From a checkpoint of a small transformer trained on Wikipedia.
Size: width 128, MLP 512 tanh GELU, 3.69M parameters.
Training: a variant of SOAP for these matrices, 114M tokens, 3492 steps.
Each number is 50 + 15 x the weight over its row's rms, rounded and kept within 0 to 99. Layers, rows and columns count from 0. The size before them is the row's rms in percent of the matrix's.

# v: layer 9 attention value, 128x128, rms 0.133, rows 36-95, columns 0-31
# o: layer 9 attention output (transposed), 128x128, rms 0.117, rows 36-95, columns 0-31
# q: layer 9 attention query, 128x128, rms 0.145, rows 64-103, columns 0-31
# k: layer 9 attention key, 128x128, rms 0.152, rows 64-103, columns 0-31
v36 113:49 24 25 62 65 38 64 16 57 58 39 11 59 48 44 66 42 42 56 48 29 44 65 78 59 44 49 63 47 50 78 52
o36 107:40 62 54 42 80 49 61 41 27 52 62 61 50 41 31 39 64 41 58 48 60 56 36 99 67 66 19 34 66 48 11 46
v37 108:45 36 57 37 71 52 57 45 41 36 56 50 36 50 63 54 40 58 39 49 58 57 67 67 32 72 72 51 44 70 61 45
o37 099:73 20 25 57 46 66 55 41 80 29 54 51 48 43 60 67 54 50 68 77 48 50 51 61 62 33 74 63 39 17 39 29
v38 100:52 38 55 60 11 66 59 46 29 58 34 51 67 48 24 50 25 57 24 59 37 43 25 43 70 50 44 45 51 74 52 64
o38 100:43 60 35 44 79 51 35 32 41 58 38 24 19 47 61 34 43 62 59 41 31 45 62 60 52 03 37 35 71 68 49 56
v39 106:67 38 67 59 53 75 49 60 23 28 31 44 34 52 67 48 29 58 59 62 38 60 51 53 55 25 31 14 65 40 38 37
o39 104:24 70 21 52 20 40 42 42 72 54 17 63 52 49 25 63 73 63 37 55 51 53 45 35 43 59 58 70 70 55 41 32
v40 097:59 64 23 44 69 57 63 43 67 62 42 23 23 40 38 70 46 47 33 51 52 93 54 82 61 78 64 57 28 81 28 43
o40 100:64 46 32 53 33 41 57 66 40 31 70 50 58 42 66 74 64 52 70 61 45 52 46 33 60 38 83 48 16 46 52 67
v41 106:35 24 61 46 40 28 45 55 46 51 47 51 35 51 54 52 52 43 52 32 73 49 42 68 52 49 54 51 48 37 39 58
o41 096:37 42 47 53 31 47 39 38 67 52 53 62 42 47 45 57 75 70 54 42 51 43 66 45 53 70 12 49 28 66 43 62
v42 102:47 73 34 67 48 30 20 54 54 53 45 36 54 12 45 68 60 63 39 81 62 55 23 43 63 44 44 64 41 33 31 52
o42 108:61 53 30 45 59 54 55 45 50 69 20 66 66 75 27 46 45 61 56 36 65 40 66 56 48 50 50 46 39 60 35 33
v43 102:32 34 44 40 23 48 28 41 34 55 17 39 49 63 55 42 79 59 43 58 42 58 60 62 58 52 61 43 45 15 37 44
o43 102:26 69 37 54 76 56 62 41 41 36 52 54 38 49 64 61 58 52 74 35 54 53 78 47 74 22 46 49 31 55 56 64
v44 094:65 32 59 27 15 61 74 64 47 54 42 55 45 64 46 53 67 62 78 64 72 37 69 70 63 56 52 35 70 37 53 41
o44 102:48 38 55 66 49 59 42 41 89 14 34 35 76 67 39 58 56 66 50 36 40 54 68 56 39 38 29 48 39 67 47 79
v45 100:61 53 72 70 07 55 54 28 42 58 27 39 49 75 65 76 44 55 57 73 58 43 39 28 37 43 70 30 54 50 41 42
o45 098:72 67 53 53 60 62 56 49 54 48 49 70 33 69 34 56 63 31 57 64 26 49 38 61 71 39 68 58 49 29 62 55
v46 100:15 19 58 47 53 50 30 58 49 45 51 59 47 60 29 42 38 52 45 54 71 53 67 54 33 71 61 45 82 58 65 49
o46 095:25 78 58 54 42 55 74 39 54 60 43 37 58 32 44 73 55 31 65 31 50 61 27 40 40 40 38 44 49 43 31 56
v47 093:45 71 62 40 60 27 62 23 47 58 29 84 45 51 45 50 46 67 83 19 74 61 41 33 46 41 46 54 41 59 67 40
o47 090:32 57 53 61 22 72 50 56 25 49 61 56 63 56 31 55 43 68 44 26 60 39 35 55 57 63 58 71 23 63 51 55
v48 103:38 54 53 63 54 26 62 35 51 76 51 48 29 34 48 55 37 68 34 45 39 33 24 25 32 50 68 54 32 35 46 35
o48 101:24 44 41 42 46 58 30 31 30 53 66 42 54 80 52 48 64 41 43 28 71 54 42 51 43 28 56 34 38 58 47 34
v49 100:42 71 38 39 47 48 38 32 46 92 42 44 59 45 37 18 46 17 44 62 76 60 52 49 30 43 68 56 43 54 42 34
o49 095:31 42 59 90 43 38 49 44 47 16 47 54 60 65 37 41 73 64 50 68 74 45 44 43 70 42 59 49 84 43 44 36
v50 097:37 59 65 36 43 69 54 65 60 32 52 20 31 72 37 33 76 38 68 54 30 19 63 70 47 61 55 25 24 55 60 40
o50 095:71 78 48 54 58 95 33 61 46 82 46 33 57 45 54 56 50 50 35 54 54 46 70 55 54 38 38 50 39 27 36 63
v51 097:79 47 59 20 57 54 68 51 57 52 71 33 37 54 90 73 61 54 58 52 66 57 81 45 33 66 44 44 23 30 59 35
o51 096:41 52 52 59 46 51 31 49 54 28 64 68 70 77 19 23 72 49 46 44 65 67 51 43 54 51 74 52 62 65 47 65
v52 101:45 28 21 30 82 59 63 51 48 47 30 60 36 51 51 38 37 40 70 56 64 58 42 32 65 57 62 29 51 50 44 69
o52 099:41 73 51 68 62 40 56 27 51 40 33 33 78 44 65 35 67 50 35 70 43 30 51 24 80 42 48 73 62 76 60 35
v53 107:60 76 74 51 30 61 61 41 61 41 45 52 38 66 58 27 43 43 24 45 67 41 53 63 45 44 77 61 46 52 40 37
o53 099:62 62 24 61 39 58 44 54 57 59 51 61 46 29 42 56 58 51 35 68 33 45 23 59 72 26 59 74 44 70 35 57
v54 115:36 56 46 41 56 54 43 39 72 43 28 50 56 26 55 32 47 73 52 64 53 41 67 60 29 49 47 53 30 73 72 71
o54 099:36 21 50 38 39 54 69 45 40 79 56 60 41 44 29 79 46 69 74 36 41 52 47 43 55 59 38 58 62 45 69 45
v55 112:63 46 31 32 55 41 38 65 30 50 49 42 40 49 46 49 54 28 47 66 60 47 73 31 55 49 52 45 29 55 43 87
o55 111:38 48 44 50 16 32 65 54 64 54 51 26 48 47 38 50 63 65 64 53 44 48 42 63 48 48 61 55 43 29 59 54
v56 104:41 78 35 51 53 69 48 31 49 32 40 50 71 44 35 35 24 47 75 33 43 70 62 56 34 68 32 57 44 32 58 76
o56 100:72 49 73 55 33 56 45 43 57 76 47 37 57 48 53 51 50 69 49 61 66 69 59 57 47 66 55 32 52 68 20 45
v57 097:61 40 51 47 70 39 47 47 40 46 40 66 39 58 38 33 66 41 61 51 49 78 82 52 40 62 77 36 58 60 76 58
o57 095:47 21 48 64 36 48 48 59 47 73 37 31 48 46 64 39 38 34 83 59 48 63 37 48 43 53 36 67 28 52 26 37
v58 100:45 71 35 48 34 54 48 27 58 49 41 66 55 60 56 46 63 40 57 67 58 43 18 48 52 40 62 38 35 62 21 22
o58 100:32 55 49 47 42 50 36 49 61 51 45 42 32 28 29 47 28 45 41 61 61 41 26 23 25 41 63 56 33 34 42 59
v59 097:68 62 42 97 58 49 48 72 53 48 32 81 40 29 28 64 51 40 34 36 39 54 16 68 21 46 38 38 43 49 55 40
o59 095:46 24 40 34 30 39 57 39 47 60 54 49 51 53 66 47 53 56 25 88 35 60 77 38 55 49 36 40 66 43 61 38
v60 093:60 34 49 32 40 67 66 48 69 55 15 33 50 44 64 54 13 59 39 45 53 57 64 42 32 70 52 41 62 70 51 44
o60 090:63 38 16 44 52 35 57 41 38 52 58 33 52 52 39 57 75 47 52 56 85 61 64 41 40 47 52 74 71 47 16 74
v61 110:39 50 30 54 67 61 64 57 29 29 39 80 49 30 50 46 53 51 49 62 14 29 50 44 57 42 71 77 63 44 54 42
o61 101:66 72 45 16 62 29 28 46 50 49 70 65 49 53 57 65 55 52 59 13 71 81 77 43 39 50 25 45 52 48 64 71
v62 109:26 60 36 72 41 36 36 37 75 56 56 38 51 29 45 41 82 70 34 40 16 46 59 43 66 51 35 34 51 68 49 38
o62 097:43 49 61 33 58 56 48 36 54 45 53 35 48 41 57 33 45 35 34 37 45 48 48 74 32 54 30 50 66 34 40 48
v63 099:48 18 81 49 60 42 57 39 36 52 69 46 51 50 24 82 42 58 34 24 54 43 77 42 14 50 37 50 61 64 33 64
o63 098:49 69 37 39 62 72 34 64 34 50 45 56 53 63 39 37 60 41 45 90 39 55 66 45 52 64 58 47 39 60 75 42
q64 106:51 61 48 49 77 55 67 42 55 47 48 53 62 21 41 71 39 21 16 56 37 60 52 62 70 36 59 49 40 70 42 43
k64 101:45 63 49 49 64 68 38 46 08 46 50 36 61 44 32 57 43 51 53 66 41 69 51 66 47 42 56 31 69 77 39 21
q65 104:42 27 47 37 56 36 53 67 47 73 49 65 53 47 39 65 53 53 73 50 64 30 42 65 44 64 62 42 29 47 52 58
k65 104:33 69 62 49 26 58 58 60 61 76 50 56 51 65 84 67 70 29 37 40 39 42 55 56 35 32 57 39 47 75 51 18
q66 112:42 47 43 57 24 25 22 46 71 52 55 45 73 56 68 61 53 54 50 70 41 67 41 47 26 58 37 39 63 52 57 52
k66 107:69 30 48 56 50 39 49 40 56 43 72 48 53 48 76 76 39 41 59 38 42 60 62 60 64 54 62 53 64 46 60 59
q67 110:67 57 50 19 49 42 35 66 58 55 40 62 62 25 36 25 63 64 71 47 42 86 38 38 46 62 70 30 52 52 52 70
k67 101:42 57 46 49 49 53 50 56 64 41 39 72 62 33 51 57 47 68 58 49 32 57 37 47 40 72 46 00 42 67 56 68
q68 102:39 59 63 27 77 73 20 65 56 42 32 81 48 56 22 45 54 27 66 40 65 57 20 35 54 38 73 62 70 57 49 28
k68 095:51 42 26 63 37 59 35 57 55 35 48 88 65 25 72 47 42 30 38 35 74 43 46 33 54 48 68 54 57 59 34 39
q69 109:65 65 73 46 61 19 05 38 36 54 45 31 60 56 68 42 58 59 42 43 53 70 48 43 44 47 71 58 47 24 44 49
k69 107:70 80 38 45 66 26 27 36 61 50 52 45 49 65 32 62 49 43 20 69 32 41 52 43 58 36 48 38 58 42 47 63
q70 097:37 49 41 26 49 61 30 71 44 90 54 61 11 59 20 72 12 59 67 34 46 61 64 48 36 54 45 50 25 47 40 59
k70 089:44 27 34 52 61 33 60 59 51 66 59 62 45 62 34 66 42 52 26 64 19 49 61 69 32 54 56 56 41 52 93 09
q71 097:41 12 52 68 64 51 64 52 72 27 71 32 62 49 81 31 41 53 53 45 67 38 74 43 70 46 57 30 48 54 43 64
k71 099:56 30 30 71 56 58 66 53 91 36 56 57 24 51 82 49 42 59 59 40 61 39 82 50 71 48 35 53 59 41 37 41
q72 101:49 47 30 61 52 54 76 56 27 57 49 32 54 68 67 64 54 47 56 62 11 24 49 36 84 47 76 12 54 51 53 45
k72 096:48 66 70 60 82 78 71 29 32 45 76 53 45 54 55 53 46 49 38 67 35 67 40 39 72 48 77 58 43 65 59 44
q73 106:24 80 47 23 34 66 65 58 82 45 41 11 70 42 43 43 33 55 37 24 49 49 43 40 26 60 40 32 71 66 41 77
k73 103:18 77 35 41 64 62 76 63 71 36 71 50 56 52 45 52 68 59 11 51 48 42 66 52 24 45 61 39 75 63 40 45
q74 102:71 58 51 30 65 70 95 47 55 51 29 49 47 65 52 54 66 81 52 43 36 04 41 55 41 49 54 44 52 38 40 57
k74 101:25 51 24 39 69 62 99 42 56 44 28 43 34 26 45 70 52 62 49 54 36 34 70 48 54 36 51 69 54 55 40 56
q75 101:37 18 55 57 34 57 57 35 63 62 66 30 49 53 39 57 63 55 46 59 49 47 56 31 38 52 45 08 62 59 52 48
k75 096:40 21 39 33 48 38 58 47 61 15 58 47 32 36 54 31 24 47 58 46 33 22 43 42 54 47 78 21 61 59 72 47
q76 098:54 68 74 51 57 55 53 53 66 89 49 45 28 37 42 82 55 48 52 43 60 26 32 50 40 55 31 58 64 43 47 38
k76 098:42 73 26 30 59 24 57 47 44 67 54 38 62 38 49 40 69 48 70 46 68 27 33 48 33 80 46 55 74 47 79 31
q77 104:39 87 44 48 81 73 34 37 45 31 70 58 70 58 53 28 49 61 34 82 48 66 47 54 40 29 23 32 65 60 46 66
k77 098:39 63 43 65 71 51 38 56 45 45 65 57 56 63 52 51 49 51 35 49 73 63 73 75 46 37 27 25 33 49 36 60
q78 102:58 33 53 37 61 48 57 59 34 58 24 53 40 14 48 34 56 32 51 51 48 64 67 40 54 69 61 23 55 57 23 72
k78 100:66 47 60 34 48 43 60 69 55 47 32 52 56 50 30 53 76 43 41 15 66 65 61 36 39 35 35 34 55 85 46 49
q79 109:72 50 56 51 36 47 72 48 35 60 54 43 59 57 55 72 59 46 28 25 45 36 61 60 30 40 53 49 46 54 48 67
k79 106:72 42 32 48 44 41 67 43 32 66 72 35 48 54 54 40 50 52 54 28 45 33 68 50 19 78 40 61 43 92 42 53
q80 109:55 52 75 50 38 35 42 56 42 38 34 40 64 55 70 25 53 37 53 56 61 68 85 63 34 54 50 76 48 35 42 47
k80 101:42 29 52 43 43 31 33 61 70 21 15 56 93 47 36 30 52 82 41 80 47 71 64 52 51 43 40 45 58 41 43 60
q81 099:53 51 69 69 29 66 56 45 39 50 33 32 48 30 43 52 50 51 58 51 55 27 47 42 53 40 66 50 49 57 67 34
k81 100:48 41 66 35 80 50 48 41 37 35 25 38 26 38 41 42 42 64 58 29 58 23 67 31 44 72 55 62 52 18 58 06
q82 091:88 51 38 47 56 25 42 64 67 32 33 63 40 44 52 54 52 47 44 27 44 69 60 44 49 68 54 45 58 48 25 29
k82 091:59 38 42 22 36 62 48 36 50 45 58 26 44 41 50 55 52 48 44 33 25 56 78 64 33 59 50 43 34 59 60 31
q83 106:72 29 24 34 48 14 57 24 72 51 58 35 42 62 41 55 84 33 30 34 58 63 92 58 48 68 39 40 31 37 50 60
k83 109:79 30 71 44 40 44 43 55 55 44 70 32 51 41 33 22 93 32 48 48 38 58 92 60 60 54 30 31 55 48 46 77
q84 091:34 46 28 60 37 59 70 61 58 73 63 63 55 52 23 47 55 65 75 78 07 66 64 51 51 59 62 68 54 51 46 43
k84 092:23 43 50 81 43 73 55 48 42 47 55 71 55 51 21 58 64 38 61 55 51 32 50 61 69 47 72 52 33 34 33 16
q85 090:67 64 62 73 38 48 72 64 55 46 44 33 61 35 70 51 28 62 62 62 75 38 43 20 48 63 57 72 22 47 20 61
k85 098:54 74 58 63 30 48 68 67 45 60 36 57 43 40 59 34 24 59 55 57 41 49 64 47 73 45 33 69 45 49 49 26
q86 102:37 34 51 66 30 67 42 48 26 59 65 37 53 76 51 40 35 53 48 63 24 52 44 66 63 65 77 66 28 57 63 57
k86 108:60 24 72 64 69 56 50 31 56 40 59 45 55 54 44 42 44 22 36 75 51 71 30 55 74 49 42 51 53 51 55 39
q87 104:52 62 58 66 71 56 22 43 32 45 33 71 66 38 48 19 44 73 34 58 50 63 55 33 53 53 79 52 58 59 31 50
k87 099:56 29 63 38 66 67 57 71 38 65 41 66 49 49 49 47 49 27 50 58 38 65 63 22 56 14 52 47 59 39 36 44
q88 086:29 74 50 64 80 64 57 68 59 59 21 63 49 61 47 65 37 38 59 56 72 18 43 55 39 54 75 65 23 26 33 71
k88 088:60 43 54 64 46 52 70 48 58 46 23 46 47 50 64 78 56 31 52 66 37 19 47 28 56 41 35 51 54 72 56 52
q89 108:52 57 54 63 58 52 65 52 60 47 45 43 59 54 51 45 45 68 58 81 53 62 32 39 15 48 20 29 45 61 59 56
k89 099:70 59 37 62 60 50 48 38 71 30 44 43 50 48 38 72 41 77 31 66 68 42 38 27 36 45 38 40 68 45 62 79
q90 100:54 37 51 40 51 30 69 46 67 80 58 64 47 39 57 42 77 82 42 54 64 41 46 30 41 60 62 51 70 85 46 65
k90 095:55 65 49 41 38 37 62 51 54 66 70 41 54 75 70 45 52 52 73 76 53 55 21 54 42 60 57 68 38 64 26 37
q91 109:50 30 80 60 63 68 48 23 47 53 57 51 49 51 28 54 50 70 58 41 44 57 40 33 37 75 65 49 61 40 62 42
k91 101:24 46 63 56 59 74 68 27 54 53 83 39 54 37 46 58 80 61 65 43 36 45 25 44 64 70 77 32 58 16 63 48
q92 092:46 38 91 47 27 30 60 62 37 72 46 67 50 76 85 66 30 62 40 39 63 42 23 55 46 49 45 62 57 45 66 45
k92 094:58 22 66 54 50 54 63 76 38 77 44 30 48 35 60 51 44 55 50 55 45 42 33 62 51 67 43 54 29 58 94 57
q93 097:40 37 32 26 63 46 40 80 49 46 59 52 30 36 29 36 54 17 42 43 39 57 45 73 77 73 54 33 50 57 49 55
k93 092:43 42 58 54 10 82 35 27 67 51 73 15 21 48 17 62 54 37 67 17 63 39 46 60 37 73 69 50 59 40 49 48
q94 102:40 48 60 56 56 29 69 59 59 44 44 67 37 49 44 51 53 67 53 57 21 51 31 51 42 37 58 65 83 43 86 22
k94 098:38 52 60 44 42 44 62 46 50 16 50 64 28 56 52 50 52 70 79 60 43 46 27 69 55 53 79 99 56 58 49 34
q95 096:13 46 69 46 49 40 33 39 63 53 31 31 53 36 36 44 31 32 56 31 54 40 81 73 43 63 67 24 48 43 58 79
k95 094:32 38 59 62 65 56 40 39 46 74 51 44 60 27 59 39 36 58 28 34 46 59 88 43 58 68 30 15 40 45 38 40
v64 101:62 63 31 43 25 45 32 65 53 52 22 55 71 16 50 60 40 61 74 54 49 48 48 42 83 41 43 54 60 25 50 31
o64 109:58 45 64 37 27 39 59 46 70 46 45 45 18 64 62 55 58 33 73 28 49 37 67 65 21 60 67 34 46 44 56 77
v65 098:66 35 80 65 11 35 43 28 57 47 58 39 50 49 43 80 64 39 50 60 55 45 29 48 33 46 54 55 46 68 55 53
o65 099:35 71 48 37 17 62 30 29 56 30 46 41 60 80 62 51 40 54 52 41 43 39 45 64 51 61 22 36 45 55 57 42
v66 108:38 61 56 63 62 39 43 40 49 43 33 78 46 37 34 45 58 43 27 46 22 32 47 74 51 63 56 63 77 63 61 51
o66 107:49 51 58 29 28 43 59 44 45 78 67 25 51 72 67 54 46 53 44 51 50 64 51 58 51 61 50 66 11 44 51 39
v67 101:36 59 59 48 64 51 24 58 50 40 79 48 44 65 43 51 35 38 36 53 60 36 52 83 53 47 39 47 49 31 63 81
o67 098:54 26 64 32 50 50 62 72 37 72 38 46 35 40 52 46 68 53 62 21 63 53 60 34 25 40 42 51 41 60 32 37
v68 112:35 51 67 72 59 39 37 85 48 67 73 42 70 18 64 55 67 30 49 17 67 60 30 32 68 48 36 53 38 58 19 47
o68 102:43 65 47 36 78 37 58 33 47 50 39 53 59 55 39 58 49 62 27 57 28 45 60 39 20 38 49 45 45 45 51 59
v69 106:72 82 44 35 28 74 42 60 24 26 72 89 55 62 41 46 49 64 52 46 36 42 53 42 53 42 41 75 61 69 39 40
o69 109:41 61 64 28 80 50 48 62 85 37 52 56 51 52 63 36 47 41 46 35 30 60 60 40 38 45 42 41 42 57 64 27
v70 092:75 49 47 53 73 49 50 64 49 04 57 38 45 27 44 57 48 75 51 48 45 42 32 53 63 59 61 65 48 39 35 66
o70 096:70 87 72 50 63 60 35 43 37 63 40 54 51 69 80 36 21 52 32 68 55 60 82 43 70 68 41 32 40 48 66 26
v71 115:29 51 37 60 69 36 38 67 55 45 69 52 55 21 63 66 65 58 48 77 54 37 36 40 15 38 44 55 34 60 37 41
o71 109:60 34 36 39 54 52 29 45 54 44 49 58 44 52 24 50 44 44 51 42 66 51 31 47 57 66 45 27 76 60 69 62
v72 096:34 57 62 28 51 71 55 53 51 66 57 74 20 41 44 46 61 33 67 69 60 63 65 25 37 73 38 67 72 65 68 52
o72 106:73 31 75 50 42 64 65 68 40 51 32 44 83 32 61 55 59 38 20 33 40 37 48 43 53 65 66 59 82 67 55 32
v73 102:45 20 43 52 69 39 64 41 41 51 54 66 65 69 43 19 29 26 66 39 72 69 52 29 65 60 57 51 52 50 69 84
o73 104:47 49 51 54 65 39 62 21 38 44 61 41 81 38 65 54 81 58 45 49 33 48 55 57 61 35 40 56 41 65 19 27
v74 113:48 38 64 25 62 65 50 31 48 22 77 45 33 63 61 53 59 30 50 55 32 53 60 46 20 51 27 49 22 16 61 32
o74 100:44 62 41 48 62 84 43 69 45 62 43 76 55 32 35 54 37 63 52 52 59 58 42 40 49 49 78 24 71 78 48 56
v75 101:57 37 44 40 64 55 51 51 39 10 52 40 46 61 67 61 55 42 40 24 49 74 61 38 73 46 60 25 57 36 61 52
o75 098:46 67 67 14 60 42 22 58 41 87 55 65 34 47 27 50 45 48 62 51 63 37 45 61 53 57 36 65 71 69 60 42
v76 097:47 59 51 49 69 22 43 59 60 74 66 56 47 27 57 05 77 59 52 74 53 43 70 81 50 52 45 44 14 58 30 55
o76 096:34 45 63 53 35 44 62 48 58 14 55 70 41 59 81 62 58 87 59 25 63 55 16 42 42 42 52 42 74 22 62 57
v77 110:52 28 39 43 38 37 59 69 41 32 26 51 73 59 39 53 26 52 71 71 57 48 38 84 64 64 37 46 55 78 38 75
o77 106:56 62 71 59 36 39 41 48 49 60 53 51 32 59 89 45 48 44 41 47 71 49 47 45 65 32 63 78 47 37 62 18
v78 097:50 50 48 33 63 50 59 47 41 44 62 44 60 38 81 68 59 40 33 70 54 37 67 21 54 39 65 24 81 11 58 54
o78 101:52 26 46 62 50 43 52 65 40 51 50 37 44 35 56 12 75 48 74 31 51 71 30 37 42 58 64 69 52 46 88 03
v79 096:68 54 00 35 51 67 75 27 18 54 32 68 49 70 47 39 33 52 54 58 12 36 24 37 55 51 58 74 46 51 70 66
o79 090:33 51 49 63 54 24 38 51 58 60 40 54 35 31 54 43 63 54 57 34 82 43 67 42 61 34 57 34 19 34 62 61
v80 111:24 59 51 35 49 49 51 63 47 42 26 27 56 59 74 39 46 48 67 36 54 65 44 73 73 30 44 66 59 56 29 52
o80 109:65 56 56 61 39 43 63 17 31 66 51 75 55 38 33 71 28 54 59 40 64 65 39 41 48 31 47 85 58 56 45 68
v81 113:39 40 14 40 76 69 38 40 84 42 39 44 43 37 58 44 30 51 65 61 45 46 72 64 44 42 24 71 49 71 57 54
o81 108:67 53 46 42 27 54 64 55 31 41 68 58 67 30 35 64 84 45 42 41 61 48 53 29 49 76 56 32 58 62 52 79
v82 105:61 40 25 24 57 42 55 36 66 46 35 44 56 45 54 29 54 50 33 60 43 39 30 44 51 56 81 64 58 53 66 65
o82 107:31 52 65 54 77 57 57 64 44 48 65 39 55 29 52 55 53 40 53 52 55 41 60 57 35 53 43 54 63 59 42 67
v83 102:34 48 32 64 00 51 47 38 58 66 67 24 54 26 46 63 44 51 61 48 46 42 80 27 65 43 21 68 54 64 43 48
o83 099:74 53 62 55 72 23 52 43 55 60 64 54 59 50 21 35 78 47 36 39 33 57 20 54 55 60 50 55 74 45 28 50
v84 109:45 44 51 25 63 72 75 42 57 48 69 49 53 44 70 47 53 68 40 59 50 60 54 56 46 36 85 79 44 51 55 41
o84 112:84 37 47 67 57 23 11 53 27 37 52 55 69 49 43 71 43 22 53 53 55 62 13 60 79 56 30 46 55 64 31 50
v85 112:36 41 61 42 50 59 53 49 36 32 45 62 44 31 42 48 51 34 25 44 53 77 52 40 78 56 81 25 53 17 47 65
o85 112:50 39 50 53 53 23 45 61 51 60 49 51 36 58 54 56 57 86 59 61 33 45 56 42 37 58 39 70 40 48 66 62
v86 098:52 53 76 57 45 45 46 65 63 30 29 32 52 30 51 75 67 40 53 52 45 66 64 97 53 53 35 41 32 49 31 39
o86 092:40 79 63 74 60 32 52 53 44 67 43 63 38 53 29 79 41 50 43 40 43 30 32 41 61 49 36 38 67 26 71 62
v87 103:38 43 67 41 64 44 42 31 38 64 49 54 42 80 44 34 65 29 59 60 40 51 67 70 58 69 39 47 43 40 34 62
o87 104:59 44 64 63 55 55 58 55 42 63 62 26 60 26 44 54 17 43 24 72 62 60 58 31 57 34 55 49 71 58 32 54
v88 096:42 49 55 44 48 46 60 47 57 45 51 57 62 00 72 73 35 60 44 38 56 59 43 64 49 66 50 81 26 71 43 52
o88 103:70 63 41 56 69 44 43 18 42 53 48 65 51 58 48 60 39 76 63 49 83 27 50 51 60 53 35 46 68 44 45 33
v89 104:61 32 77 83 63 53 45 74 69 34 73 41 47 46 57 63 38 38 64 67 57 40 56 49 42 50 42 27 49 46 05 48
o89 095:33 87 55 47 71 49 82 37 53 76 63 53 51 51 44 53 44 52 27 56 32 46 25 43 50 69 65 59 57 24 70 41
v90 103:36 69 79 69 50 47 43 64 54 51 44 28 72 37 60 66 57 59 75 57 42 47 50 74 48 67 23 31 90 60 43 84
o90 105:71 60 50 53 56 58 63 61 43 37 20 69 38 32 63 26 37 40 48 43 48 61 50 39 55 32 52 81 62 14 60 40
v91 094:31 43 35 48 44 27 46 41 53 41 69 54 53 35 42 57 53 69 56 34 50 60 69 52 86 48 51 72 23 48 53 41
o91 095:66 28 36 42 39 67 55 34 56 44 49 35 54 67 33 46 52 66 26 47 56 41 34 49 30 46 60 43 37 26 41 59
v92 109:39 50 92 30 42 44 51 51 44 39 58 58 25 45 26 62 56 62 52 35 47 52 48 52 60 35 31 57 59 49 35 33
o92 110:51 70 47 51 17 45 51 60 77 61 63 49 71 39 41 61 42 63 42 69 64 45 43 47 38 69 45 62 21 70 66 40
v93 098:69 48 39 63 56 28 52 50 38 25 53 43 23 65 28 44 43 38 53 58 53 34 51 83 42 53 52 80 45 58 41 39
o93 099:68 42 72 56 51 55 14 39 50 34 56 67 48 31 53 37 66 68 67 79 64 46 37 19 80 74 45 51 39 72 24 39
v94 115:31 40 67 23 51 66 74 81 42 40 50 63 51 61 32 54 47 44 32 49 62 32 16 54 65 77 62 39 31 56 21 48
o94 107:49 62 39 39 16 23 26 46 71 26 42 40 64 42 50 49 55 46 54 49 34 74 73 36 36 40 48 48 45 39 60 65
v95 117:59 55 56 63 64 38 46 40 62 57 35 62 54 44 27 77 52 52 54 42 36 59 41 52 69 66 31 66 67 64 48 52
o95 113:41 73 51 38 61 42 51 53 46 55 31 56 65 69 73 54 50 48 47 46 38 51 62 60 70 48 37 38 33 42 61 49
q96 091:58 67 61 50 33 52 34 43 37 67 47 40 28 30 64 62 39 52 36 66 36 53 17 69 40 35 33 52 30 55 49 40
k96 083:53 61 33 37 67 39 22 63 47 58 41 46 89 73 50 48 58 75 55 65 54 38 21 56 19 46 09 48 65 62 51 35
q97 084:57 65 69 44 51 62 65 51 40 48 53 31 64 51 34 51 22 21 72 56 59 31 64 62 93 81 63 42 31 33 47 43
k97 082:30 40 36 65 48 58 50 36 38 58 12 25 47 44 29 48 20 40 81 32 81 51 39 51 66 95 42 46 57 65 48 36
q98 081:58 46 49 29 54 48 41 44 36 45 54 45 55 68 51 55 59 49 54 33 56 41 50 47 26 55 35 45 25 50 38 59
k98 088:57 60 27 50 44 62 70 57 74 60 53 26 58 69 66 44 66 30 38 51 92 42 29 38 38 52 41 46 45 60 69 56
q99 081:41 58 45 66 52 72 99 51 50 59 35 76 35 44 47 61 60 38 71 47 59 64 79 49 42 57 71 62 25 38 53 62
k99 081:36 57 64 58 38 42 53 81 40 50 34 57 49 85 82 47 74 67 00 47 39 24 55 36 61 78 34 46 34 57 40 44
q100 090:38 86 52 37 37 55 66 60 25 47 56 39 50 38 39 60 51 70 34 49 79 00 27 64 45 73 42 66 37 28 55 54
k100 087:26 58 32 55 55 49 60 37 43 57 40 50 61 48 53 60 45 48 42 47 67 36 60 56 60 26 79 61 44 44 30 15
q101 097:38 55 44 36 47 35 47 73 46 66 66 45 47 26 53 76 41 20 40 40 83 57 49 57 52 61 50 58 41 47 33 76
k101 096:48 60 61 29 33 45 68 88 47 57 57 37 60 60 59 70 37 26 57 23 20 60 63 61 29 42 53 52 34 84 53 37
q102 096:37 60 47 62 47 66 51 23 54 19 42 60 64 68 54 44 41 57 31 54 34 65 43 23 10 35 62 44 77 53 61 47
k102 091:27 53 61 57 48 55 50 29 55 19 59 53 78 47 53 58 62 68 55 47 38 72 36 44 47 48 58 48 48 29 47 95
q103 079:55 41 59 39 37 45 34 61 38 78 48 50 45 48 40 50 61 50 42 44 47 53 40 57 44 48 26 33 57 30 48 46
k103 074:53 73 51 55 34 61 45 45 51 48 46 36 32 44 63 58 77 58 62 41 32 39 27 70 57 34 61 29 52 60 64 57